config.toml
n_layer = 12
d_model = 64
n_head = 2
n_kv_head = 2
head_dim = 32
d_mlp = 192
vocab_size = 8192
activation = "gelu"
norm = "layernorm"
norm_place = "pre"
norm_eps = 1e-06
positions = "learned"
qk_norm = false
attn_scale = 0.177
bias = "none"
tie_embeddings = true
parallel_block = false
init = "normal"
init_std_qkv = 0.0625
init_std_o = 0.0128
init_std_up = 0.0625
init_std_down = 0.0128
optimizer = "soap_variant"
lr = 0.011
lr_mult_up = 1.27
beta1 = 0.95
beta2 = 0.95
lr_head = 0.0118
grad_clip = 0.5
warmup_steps = 200
schedule = "wsd"
decay_fraction = 0.948
decay_shape = "linear"
final_lr_fraction = 0.0
batch_tokens = 32768
seq_len = 1024
doc_mask = true
train_tokens = 134100000
steps = 4093
dataset = "wikipedia_en"
Each number is 128 + 24 x the weight over the matrix's rms, rounded and kept within 0 to 255. Layers, rows and columns count from 0. Numbers have three digits each.

# layer 4 MLP up, 192x64, rms 0.418, rows 109-191, columns 0-63
139163127136137149196116145131109093143129134095149116093080125140105156142131136149139086128131150160141128109102100125120196110090140179072102160143151116170147103149121104117155111102139089
177118143137090146167104142179156141122151149123133156090141113078110137105133140110164131147107166112103124150132133140143138126095113126081150126063105099144068125166167087158136134137095139
117115122128126135135135149163151123115113122121129153142154117118124130165126140155132134144121139106127121131122160133133121114132127131113071129112138139112129150112134137141142130172144143
116090108128099091149130122128130082140108111139182138138120119131136140120120118120144162140155147095142100133122125163119136142113103091145117137091112143117143112132140117140151116136126110
123097140151156134160144143121113116141054131136157108143105116135088114175154110158108147105094104146147120124102120102121119110136134112141129163147145112172131124160118120123081154107124124
148139123125098127089090143150137113104136152083111130130117157152129125158143126123108119141088145135141124096147114133114126157128172128090145152101119130128138098170155144112081154087135153
145127114106115120124090109123099141114138148145104136163115153117147131098135124108118123133102123123125154097121138108114142134132162135102152169161130108149113138137120116154147140088095122
126094084174118173110134116155149142136148129109108174109112131109084131119152126122110094120099154094154113155138166139170123132144142142159129105151146205120127115143136135107192109099152133
109150097118103147077090091104154075126132145131103135166141134141163104098141129132105186170129145134092120110160131153131128117162171123152144164142111097184123144085133114154124122090146144
136132111143119135123114116139131123129128154114140143125125128117142136121121110129116119113114102135132109124121124099139144135138139123109121122119127094108123128138120132121137142120120136
121143087200162119110116123181113135122120153088152171150143138119149147087102165139149099156117142125116116128079117127107121142094122159126174171152107147128129146157127069091160068156084110
121153129159122166142104149105141119164129172130183141122118116156086149135119114085141096121121118152133131160170123113145113095113107115073140113091142146150164128142126151104110160106111101
087141140118122105100068164154188094153114154126129138137151092117111118109150143159114136143137121102140119118186124147107131103144147102103175118133094133115105132088123132166140102110112122
133157115140144119098122128106143142053113120158105143127169115152142104139108127158118200142128107143126137126148113127116092148131174112157152138126123134116128110166112142112113190150166159
149082126161161110094131107121097110143133143134124149173079115115109124145129163143113174152124146142154093144109155191121133124099070130155125106131089103111104131127167099104108141145150157
158156122132107106145131103145111115140142159136166125147127107172123133141130120142173134124148124129108135118136091111117137159152144135174156148089134142112082141130118119110135150145130140
104129150138090195102096105101139170129115129115114142125096120118115147103152125115122125106149102112098136132127122115110123105142131114103126126160114139133083131119118129140138112087142111
162113125130120051141098142121114098128135136127148133147149097123142106134111122128124130130148139096119076176106151144098140110104140133147120122100150125114145129104117138106091125160121126
147115131126130116144125138114122129113115108136148120124123128128124123106112123111126124141119135127112120142124143158086122156125129126134111135139109116129126141117128122153138089123140129
138157141164160092158143103104112115144073181096095160133119105135167162130170110146131094163127143140109086136104117124150120110134100143122132123134096127150127101117102120130167117141158134
151128154160106122114132123106124142105140128101115137154122132131147120126128125121122134131153124119088112107100110103115141138152149154123145123120125123101125121103117124111123136144141154
137132139155144150096081133087108112113167138099097166093156162106152129133116115162133146119123132181130149110141130101140142095144187134133139076171113109084116100140116153101142110137113119
164142157160141156101091117103131111127141115146119171109156149160130108135142130097131130152136182106126135106149095122142123146137151110103148164176125129136122123179130082106131155114175084
140145156112104134100108100108118106125145144125091146168115112127162109082135128125134120153146105141130118135140118133086148153132167154119139116146139131143125117133141136133133158135145115
156133133102129107127156139110099121140158142118166154115162100114132099137097101127152129084134124176124136112102141128070154061105142138144130103183096158106133122106163172138096086164111123
124119109108162105084094114153106147102113104144117139161173109159129109131119104115096151121139115139099119167124132149126125107111097121147133123146103159133128141084091096134117106128140158
119114134156111145095123153140158138145153150104100139088142116143192136107150155147125127107121126148117150158126123158086114087113160158114098141104145110079120141113129160112137104115099061
152124139119124109107129119108104100108127117120107152158148127120179067102101141130106125152108119145122153119135116124124127138132161127139134116138124082141150141133164128141100152152132114
151098144131163135135101144174134144127127135151111166155153114155111140116112127159111113114123132144116140099099133093138136113163149148136137140134111102128130141097143110116121144093144149
128127150091082145155097114099132123117108144082123099155083137082151121114143095084118101152162160110142131113164147139142192154126160099095160126169149114154074117070120119133109109092110105
092108137150161098156127124143090136147129155105106143160061122162115124132137146108131113117134124130115113149162118147164156128132133129118136133146107133138134177120131118135141115112133132
132135141089167131125158143118130107132098115110129088133144152119133097148113124129162169126110117134157125104140143127131103121110129131075120099148088171158118115145115174119131143105138152
136150136156143146095116151124112153100142164108155126140132137147135118138123090126106141140125146141100144134126122147155108140134139153166135131102136044114156149107128118129044153144130119
143154150144127123139130095141127104139118123142145125108141143123132154129126105164162135089142109151126123106134095132141127173123106134130130134103116153131111140143100114123120121099083115
139067096188161145114103055168105156092103127105168123101170092128159093125105101079126120070094110120145143171129107134097133129093154125189118137152107155116132132151140162128190136143105121
136127094121136120142138159109165139126118142062103105137132110131106116094051164154145107146086147139151090128156117152127164154138130109128105139148136116100126118128082159128125141126130089
181106126111132095095138087118156106132135138136101118116185118141118145141106121158122143131170129184111089130088110076144059114096186122117178118139120188143145111152060149116142190149145165
123144117143133132122124125161129093120124148096127177133118123131139148118099137147154074139110181173078125142131128142110124116160113121116124102127130119112127093105095132117145102105143137
101118098142107125138119159152149140143145130120112177089168095128162103146147133129141147131152142164144140110145127120139155112172091127137088097126118087123151118135162175164123115109121147
138132142146125132103147133093134168083129140127152137116137101119107194177142109169083076111124144114140115106092096126155156157114143106164140109086115115115145127163096086150115176104147132
105154096135123170162083143162114138133122127115152191110120086185122077118153152152116127179113113135080154094151141108129089108144131112081166077106117191085104099142112156147134147155136146
190151108126158137124100141133096102108110135122126154088107155120112144126112139139124127132095121137131144124136152114137101095163136148092160130175129126161134152089093189130092093152129131
149056159157098152146115119157141112159152083085134135100151120097111128160129090132167126125137130165124134137102131155128154132151185181155119067105103151117122118088121112183126140117120104
131128141148134121085103111134092145173174105170158154115176144187106068155127105067128153168157110166107151133176092119111123095128136106156160102169106135178113139105160088141121061034145128
139116137091133129124121094183150134090104151124162114123109160160109115172170169126114058130116079143107116154127148123096121123086070120129119150111138162125151116131156097106122101095148111
151129110157106109127132103166137115114126132108129133119170146093138125109118141148120126118133116146174132113127108176126117144150140153129132128108133124085182090135136178117154159155103161
163143141156126084114102140126124139146132138148111179151148106150138123141140179117106133147141156111127104116090091138158142129156127150166124117089103078086120130108124136130126137133141103
133069112099144153087118115149148133104120132144163123131136107084154161102127114098102125144103151156136148122137123139128136153146123082126162077115160123153143142132106140077112126109139108
101143150145136132117138135095089180210155117117108147169128161146134120138104109125146125122088137165120115139084095135139165118126182127136099132136123148095145137137114135164148121100097109
136090142123145082128178156175145127106131080156129093132148111139081123174108107154127174171135127098116112157097142089135141147148132149159160105101076144155123138129110112161133089117137143
121116145208166116145143122155149144146074136137167120126118125179082147166169141131122121114144120103177121101077122091146140111119110116140132107098104129142141117149133091153141103095150137
161178106130158133140115120103129102135137127135124131091157123136114094095171163146153150150099126121126131128142102133160100135177142095115103117108091118133125161152128134148149165131143191
128116158133152083135124149102125117121145116133132129160128103150132113140114130113156137143151106143074120127123138125108125122127136130159109110147089117118120113109096101125140107143113123
116133117071147121150109127154129142113111142134134109129136110144124142169092099165129106115100144120125151107142131139147140114116119129114124153115126118124123174138107174113125109136109140
194147129099127112115061150122153088108131107099091117073146080096184112096111121138156094129158130107115156101132100116198102105163144082075088110171135121104141125099124183107158137138139089
145127145154172099114143139138130135114131125101151147129168120147108122137129112153111145088142116126127093134123142141147147130105122123139108118103126144092131122101127114105090123135116140
101130132130125097127113144100104164163099173167087145140141129150139106101121104170106139136180100131101089104105165140101131143125108123082111143105147102143080117149172135138145124106133099
139102076144154193120133154200081116085154132146112135108120118170143129118119146067127086135179142123097112138177147125174103077117112158105140114123152135152134122124123131120136103119141098
133064139152161123146097099121150133140103112146091111109102109106108135125112135188122128202136090155106097153118151144106159149113111157118123104080125183120137169091127103139169122110159164
157123102104112129091146152105123119095154131113185081125147140101131118119123142160122140092182149131142147102124127139108111127163120175155111128117134097112143159124145154136115120163160127
152116151138153105111126123135140161095129106154159116136152133150066143146105130135096134104130107115109104160137148136088121102082119109157114156115101152123163131164155154124112130138120154
162129114190120149089109139166133159144133124123146153070124132130155123114167115125160157102155153136112137140122108103121130125118123137146146100128134128126133157110161109129143122127153134
093102116145046141113137126117181118119154150107121128137139118095140137116103166104091162135139142110129124117143140172164102153141142108124113136148149112144137117144135195123121151110124130
149119131111145144124157099145139104111113132125123117123127154111127123169121139105118128088125158139111146123163123151102158120137193128109153163106139135127106137136113105163150140138140093
102163119142146127150128097165097137143049157127133133156140134183111119131159101161102086175112129134129134067137100128056127129094125167143129110071153122132112075129096136124174094092171132
165133148160110119111125144152151127130127125103103172112142142128131103119173132127116151093124144122075124101163141121128166092116122108110128155126115124124121106115148156146103124169140131
124124075169188144146165127151138122126096129124131140135108148165105060154152120118148132152124152115123138125100115118098169107127094152129127129080118131084149158114115132130119142134124142
137149152164103113118158106128125185141134146143110166129124087154115152142095148157111120128099120138147056106121107112136110081126136127078118143107124136118116135140126150124109154151112101
094128114118113096105186144140077146153133161151135148165127176108131100088104138098090141138146136135124137114161184105119161164170105111150130116171163108146120147146151100111153043121112090
140144146113094141106116135148190139100124119113082106128156127167163132142140127158132153135126112157130137107074068097166138134148115135136130109111089108106145105146136119123118145118132150
127163111143096145145166126137139077113116137125150178116158121130126102191155157131133126141116154100172127116138101103144138099181164122125152107099127074114130096143132114158120138121142111
117127165144157092122107155120132094145105123146160114128134095080134114152132103144115153084111160119120099140095105136099153124155133141083121100128103056157123187129209109162131125126083094
131093105114121125179160155099152147112096143099133125136091110128097089118077121129183106188122136168125137163084139179040179154087152124100170109147120199097099119119113102113180140134133130
140131110120141113103168067158120168112100152143169105108191142086153168130102107108142151134138131146144129113133104113148154151102094093127158132123116137115166172128132112143129147131145150
137142136187137128177117121131108094097117178141145085153079172081117157066124160169094155184135147110084150120155134089155108165120125091105095101112123095094187149128063159118178097111090102
128163102156115160123161133136132116103143150136116129132086127130114085149128141167106108118133166124071113156086112129147152107151078136127102119108120136129127129129139138145159131133181122
151126135137120101111175137130114135121135082116091148107151126139105154110093138110129118149149083098098140159172154102131109121113165135130122141120117140133123136147142132115147138146121144
139122132108093136111107117149096100140093164082135099159126143101132091118114154083163139131133129128141114122176165136143124106156141110149137157190115111125073105115184164081103117165138116
115134157181100136127141124121140181118130115120125119105112097133108118141162107120144102094145142116145127143132139144126118151140142123132097102164147148109112119142101131111164121146132124
135109138066161106142126111145141115131104156155171114198126143162092136180134160095147175148096080153140146104141099124087152105142064098184127118129072120150143130106124125161134120148134140
114088110141143098137133139148150117087096110127124114112175106133143143159107138142108132090128071097122118153105116136101135122131146122132145119117157103111134116155131128115135117109112141
126162104177145107130126124118128131089111145095128208142144155084112096102090083170093148130108179088120139086073099148134159138128120159163156123159109131113143168128169113103141046142133113
135113122172147117137164073097112143160158135089161122110077105175091143134099131153136084112149149122142114058103126114127105119102100157151065147109114129122156142182141090120146143138162136